Weights of a small transformer language model: LayerNorm before each block, tied embeddings.
Each number is 500 + 40 x the weight over its row's rms, rounded and kept within 0 to 999. Layers, rows and columns count from 0. Numbers have three digits each. The size before them is the row's rms in percent of the matrix's.

# layer 5 MLP up, 512x128, rms 0.129, rows 90-139, columns 64-127
086:525518428514466580429552579491491495448432454511426536512503530501550482539499493555476424484466508498455458432463550489481520453601528499500547507488504479450529510433578515561537453532456468
101:496543609498488499537531487510556485496505519455466438402531427509473531562478485531501476558474518486425501475545538485423530557486513481546505528584477429475464442467515491518578503456462543
125:549481438502475547562436540578495514462462547604429487488456364507478475541536528536538544532495535465496516484494502564509491528450528454542513512547529472563436519438538515555516524486496410
097:523459512535479456521434579545490474508497539530451526534527513500507518499420517552488538518528444438520504490513435494451510482485387440484477554513396574539530544492543555469568536470494503
129:534573582569529497476501466464465491477492493466545485496462598427596435469569510504494500499552470577477501514558495554480494446530411456508485496502473531511529542535526472493559436506533505
117:476503502476519438544503578452552552593546501569531507472416502494486514479454426528446529480515528497492487482521448461478500472543533463589505528549543529532427489437580549511497504400476467
143:564418566540471496458501530509521459471470493574544544482522498501536499548566542441492489462531544471540499581510508520486469488524578443519491494437489554541532483514429481509549519534404494
089:459440519472520493541475582537490557568451556426544477504550518473505520509541552495556536473489479437543535466499517554476553511477475499506479561555478488596546489566502471584493533508500508
101:503566490494526504521444520502520554534538466463419550524503554450459543503453514441501512480491479457462477477495560463500516537594519504498491500543464445442542550464456568468511547452543421
097:488445480471499491532438536438562430479465445530517508553430518426544489534443481545444425531448508518534453523555496493447505509421471497517480498508565488523487468494524455473505503553546466
128:481482541513469572504544435485551484433527467468491476575502509452494465486478526471548474465526522516442569485543486533481520485472373458458498530503498465559580522517511518508571445489460513
099:545427488581427513576475532498443574505552450469413526442496494484470432553467468498541511495487427495515510535514546439458476500471492505498480549538503553486475487525402468461498475425466581
084:418543469514534443502460488477510545542573526474501503542562509511509506470504548448517504507474510448423455458459438578527537538502530542552479481559506516552457573514404494489468481497447537
090:499505485429409472536478482474605537502513506518588492471431495441487491515514533511517502595509430526533508465485529497542559498532576455532489495489528488494515513456556513428487452473493515
107:508526468501451547479500544506574573509502491416539526492518506445547512551534477511488525449512453430521528463480562537449568445553478526482424560594418473471493498464441492442477518460501484
119:442485539536504545506474469456497489458503556552496500514472504457524492511505552525482452551459499466508476554495450480556509554631512435594520438477490564511489447524463442511518500506448590
082:448460486521501468438493503478475492482532499567488516460511405540543552440450474515551468499458495472503456430501499484433499538477484432475564498512489542448496459484478543510555571529410616
114:506499527479522430498507498488532495483498583437508509477425527494580407491503480525490550424577433451476464572473575490548526503447511477525511481507489564449562485494517559557474485579519437
094:574523454477589527551435472515529455474456445444549513520470545560519478462502525577464500543517559497421452412566458502483541511491477519501513419548483494496544484478467506563521549531536495
112:605485482474500605544474600526492517516490520490497513463581466518479450412489498514555490488437535479491543491510502504543493511489440533468474508580464509479497532460536573506519535501510454
092:488580556501513504498499435470465520447398537510476493479403529526551503494555535467485506475584502524490428459551499505561540471503455504598482570505478502543504533469525472504535505509524488
089:476517510518470557539470554513468517514584508407462545463545492490443481521544466512510478507522492528497564513528541448439519574470427469525520562463497506506504475499504448454516507518582538
081:422544430499526505550470473527523580511501473487427513536560510493489585518508530490541556488511630492508511506470538513408488541455504486549521518564517523465464458522479562480505587509483547
099:446438510542470503505479534498528508516548521523590451490533583461521474508559533534537498508429410433499561404514528555456457505541448512502475491513493445552502567502449460562515531545430534
083:530541462482572503536467495538507523476449526462505491480480537462515528469493558485460478531477563536498522444492460471482514484517454545485447467565504516512474517559458417544403449431481476
090:513476454494459606519533450501541489481568463510507523519558541462533545471563521541478447468559465485476502489413472525540506531549542514514437498465589490485426535478462450494475498537578480
081:456500484497459466490492501490530445570372473493449561512498572500534558515447555497445478450419573521474496486508534477501483478481490537577508493505524508570458454423546529502469482540501540
097:433483498513448472518485593497519504544413494497423536514519526502499474480474526510493487458532528530433415495482518531490489623506514483569503471506474420525494531504527510530520533515478477
085:503489473455465542469513551494555528577462496481486467497506574463536452488505440484544444523588447404475544498470500561464579483502550459463466543455509556517585573542522475514521486462511571
090:467421538496462532455491514512475483501447508526567524521568478496487514514463529511507485461521468470483496505564504539536517491471527528507503534475529486549544490524520461547513500573477513
109:527457458510450498524478425476508500510531527559528514495573461514526505451492479512490550440508440536493539484580386491480500530469490544476468601492536549560447505448470463514483540487501520
098:558472528550478490484498512554519510473558552487538535471435476448468543465538458475577550555522428482491507427471527480546507455519549488476556581526496442526569455401550515485433527434485493
094:514445559515503532461551505490520531517447511512447486499496487474515510476505536531478509552561449492540533509521552500502507515535506469489558508498437520564603558488493532487566434464484482
085:493441528457435468501498501436528436480437467534476570529507577521539482487461526529489504393473562515540510523463464505518514579440495442505513573502539456530484468438517469451570510561465452
107:468419524485585549496574480513514509504500518447517533508474493433519491475474444539514516511534463465463547458533463492491445542485523452504483498564554545522540576444511554477574542480471531
095:470422555462489546490517463455549514482487516563507493514514521470554452520503444511530472473531489470518580436509469470510569487506510509507460491488541497536564537520552440511524471428447479
090:536493536504505513509527534438617486472466534517465498486481501484548383493474454507511523503625446519505529494552496463481509468467517517521514502467558437470501486562558473490552497542496572
090:451485532434466482489531532424494601455496486465557526565541555520447495488503565513430515489556509507518467461553547506570548529456463475495451487499510425503491483463516550505546483486562508
106:458518433478501491582511508502575527515560522558493524478499547451504523434541396538518477563532465508559481487443496495509448472516527498489512556495546514564558494461509446496517430435429485
098:463484523505563546488519528553522509538530444476505533397533429533490497436548539459425463533477561517461482496470470501451555456586493504552477538535540432504505506528437502508537519457468451
124:417524484487454563562517518439524468490437478568531517506520487544516478542492536552494506504418468460476459522511513522534500504540571487482544450432457431505505506510541441481522509505449509
093:438491553448516565536499522457567490463542409541485508483532454472544485566503581556515494468550539451501492460486456481442509549523442473544501584523531519477493515454575525547539518515504537
088:419458542483521431490504544409535486549560536524521556434560511498505484459492494555431543458492534479491469454501462437472494527510576477525496469459481503461524587437446571513492544434476559
100:511410520510507457521477481491484535513518473450434492487535477519511522571553537495514415513533542488570533520502472488473532446489453460532546526550537568526458523450543511497515449458452442
091:475456503540502454509426443438514477485462496487507523541486535553500418475420475546460525509459542496469502518579516518526489454521502502531519541517554519566470530465426550507519492521536508
088:474429528487516483524446585482515483515476582423483460467556488429527524448470511493470511447482521421518477453494530531539534436521471448403539523476524540468547516509522483517546511466443555
086:484556458542553427555501492566501529498486501495450493524485523505521513492549537531470559537546425440513478542461588476343514526475487465496468534443497539489487477531506477507508513483533535
084:519430478497437494557446485482500476459452451475536509456488482531552465450535529547487558493538460470527535511510546484444436504552481490469505485510496544547425555491520529564521529555554478
118:523455532477438496502521534560509439467494441479472487507532470465448514481523470471476459446539544517533504511485555494514481423489590536434460522632453491459586499498448536600466456488517493
103:477518516462572510518511468528587503448523484508536527501453535503546463488529525513505526442568505511541491534566538444495500522600566506488493505420517493510499520538408568471475539485563524
# layer 5 MLP down (transposed), 512x128, rms 0.122, rows 90-139, columns 64-127
095:538501526514567564480480450572401515478422522502521532571555539448470501484434448501541581495506508540558437552519547586524516575492370567511500527508491529512456493523463516414469456482530484
101:498504568427497476473505476477505433507594459520503517478504537464441488543513434535504371513457469590502486506457529539501536557508468533430527475466535480459474461554528565473509522542465590
118:444533401465468503380520515499522544508530539547535495464511440580474508563549510507426469509474542469446497439437530509476556494505591511558467508443484464476443423458583457522536537546543434
102:479500482494529546510436492523484519531531491512402486553510482499516505522492475595515467450519513469542444420445466597512483572474325527443465533489481499517461450607535556480461550482491537
123:490483437459499525530561589451574456459519519479529552497570457580492550528508476548530453493537454513519529418502428452505502466447619449500531522450520519453591456493523537480488497515440519
108:512525464462430541501530522473541483517467529483541554472470438541519475492581591521532554549451506543474495467453481511464465424431482542500478512480485508484483448529453498465540467565524516
149:525413442464475455513546505473511495512535531530489426437487419484472528531486467530485465502516462498518589543512488502514505438490534476510476536475517489472549467465494595439399589510482517
077:509511475446444464501557470546565470504500519531472503517487553523487438567543482456525514499517534567512500564567474493553445579460636507504539416513500533508533518465521436471481481529559457
121:485496477514529528487537534466502510470493464483451491486537473546534473515534598447552588512524537571415464530493571521485486492548522532488529507540512504545478408481409454508499449538616524
098:512405469506542449501563521471586456562513489536540513478551519479535510549525536499493531549489487485483640611502476481613450552473514500495509491504497516554492524500536560516548573528474482
119:553456497514497403498549536440540486509504474462548544458484526460486549496451485442570515584504470566460509499518539477457526495535624451467470528501470493516462449528485539426523526503500517
095:516550542554452569481500518480422474521498401477490465473506496479535539487565520535419537521477580400539508591421483439528544519459427591482536429469516491453485503510490558552536499499492547
076:504470480466514505542606499487512436568510512541519434500547508495457485511542422441519493489499516517512517518517435469532499545493546462480472443521419486534576529452561436501502473466458418
093:489531513552568449499482496574420460512528472471483503495511494491431488442575459526488475482522489535442444485486508563489487540459478595436506520487522496465511524526471584567485542458511529
113:518529523448444472497480530554557533499506461510603506572479506432501476489412483526574453492478527500514497520487406464550461527542407514510498503560465592482496451525507525502413509461486480
123:486391540524534542481509400437478558445461470467544545475449512473472562484447471472527509486480461468498441524527532577466488491546497479564494432497473486526493487472539455492478525481519450
071:557526609503484538461473503548587498513495499461520510546537510515425421507503465444511528460474496531523458532451447518500500576522619524569542480577523484519484552595523474480483455483499399
113:468455482421439494484557469482534424520519575430468590508594500450483514514542499493510480548500478535502426482563465497506467471401530538444460496479588461475504512467505482484505512514443534
082:497526434513396477437530481469514557504529543494500506473512555487479490562542496401516457500523470500470530630472525462522464483449612452564463485445501575534455507433514516464435466562485469
108:471475462451450549524571580565465524545490494530498557558424578465525491514481446540494460542520522481459461493487526476492384475480559545537524553536505429491514488500510545532451524573509498
093:526471497486473556526579510526480501468469503512505550504548490612472510489559479466557498559508548604478533539422490422494478524466549522451486474505502484488526558555464449477494510587452502
090:475512483552522475513478492470483557533510538524526505518515494489548444543453428594465493530539529526477514560531426592537462548448480511506498530480490587524444523477531527466442472449455561
080:595545552510478474401489518453513480503531502508459497507443530418510440492487473538480490486501505546448599558532454456511494510499544483442493493559519506472516482456486506490528427466509477
098:475490529471476521525477501514546518509445493440523613524437461577458463529578502496472463472459492531532421486445485512523493474432633516481552511541494518496519493543491504542451508491572515
077:455415502473419516481568505468539495558472491520489474563502489499527454548541422449538508505546474471466552532439503520536508550565622421534494395467507494478508483510502514502515476509529479
085:550565464499465512466440471498481518510404493462558487592494522499433454510509482513559522581501574428557475480487485502518505525519603495520495542550459428462514462518528463490509467523501456
075:562521495483498481543477536584516496496509500450537503483536541530444497523458446512564546474517444544546440564477520447534467418512452499579518499554466428536461566520480482455515500525482384
099:524431510565507571478501528516478453436498461455480470596569438463496526523540546518489545493452498550504552547494448529509459480491540500555559418530487510577494437499481495625434465487507560
080:489600509549515508450414461512477558457515534544452550491519532494495477480526527512512527503517437492474548492517548473488491442534595516583464507547439418487411446517469530490527541519523422
085:528536452519535532504503486447545469502466473447550449472475553424439428463546468440536544532535466538525600502509480462477458484569583550544525487516496477531485501525517544522614464532593476
110:438474577505511489458513544434490469422465400469445464499527509521443606479455446490452502519488522438482529556510479562479475503455495564466503459514497464516568455574529505466477464509569556
107:508482454534549506455577508477503532497503533513522505455487486535545468531534532507457521467407560474471497509505504571434456539460536556578448526503480443530492480454545412464445522414492452
096:486451425485480586485517528498492509542538500548488424483471467505541613512513445505535517500462565476513531495526484480534477570517493537574505474565479509582466503473570531544512534516487448
081:494570453411537490516496490579501534490447453494543519487538461471468513542508404463496454503433483499466515517484433493472512466464450519482416410538506507484479555465498461486471517510484398
108:505456542539484520458522538545491569532552482494445468514453517517508533540547405591549511530527545559538529454505530509463523544577497489494479513519444488437440435580466518562579456551465489
098:496524476516493451523478607543473557487509483573506434521530487520487449474453530487535501485504564534533395429452492519522519566571439527464587522528469501500446544566488527516501556432593465
096:502514517483547523436483502498432454439498463521416511505474492512515465516502506549475529569494476470404578474498534503455522537495545424432513430467504598541436555535575482502381451509533550
082:521521523491439487522463506529493520409454544490576444537474444519516497511501474487520531487535560526505493624576448526522462564482463450542484502513417525524471479489441523525463478500535426
097:458485552479552507479496525563437435515499553554527507519469488586493521493494472516507592471509578490505431504516496494571497508418420472540510466555509546567466502481502457588459479438512403
092:531470463450563470483506500495499432564567522526541538511450476469510511524547451465506466592530418587458476498565491518458466448454594543484467503418500499492510455484504516488471586543501576
130:493457473514496501506449539542506535410403510477497497505441503530480472427464461438524563535501432538476419513479495503476538503580380480495610476505433461525428527502491523448497407464505433
102:505526500512526534443437501521476478486568527482442556541520477440512540571513457575461498525540519460586463530419493560501478494445315540481496549484518529582524502542485558530531461487488516
095:565561593507432515536503521595382482517514530517522490546539457478501503548502509561563484473451553494524473506511510490555506604427481515501553525499560514502472547550499474531532468409536436
105:502560510474486509453493558448444476517504512484468497532541546504523546536465415561436451497501504461465427503496520498497540566499408469480561444508461524543453476520559562509496532521506594
095:490516535540507534571529526463412497519516493470451451524505484545505482514550484526518546520470530496509506517498510477492494532516689486511454572517390477485467482511523479498522430527485606
101:504540467491456531500466485553494529525486475557481520541523518545481543588486498529512519555526524529514391467455491546533463560509293555515469494495437487501455483592509523485486484515543473
075:497510534468435571442490537497562511551506484489519490501485524435474478510499454449501546462475523491536502426484463474620481467617620436462338466525518470520503438472500485480495495512478518
079:538515515497520568492564491499527450479493455533513487503538441526432534514508495502523487438480583546542512607479481494545493533494410498514422507560553493557536493541545473497447450464459422
106:516509499470556572479503478551482446566436519436583517549471488471526519494510516468577487553513519539460543399479556489449479539550582517449529513440496491495502489494454489540483455525482588
111:456475447506483471486470454423471426551542566479478459551466545514486420472519437499518503521507485486441506449447456486511574583452516486518526519414534528531490530517500571512511524506556527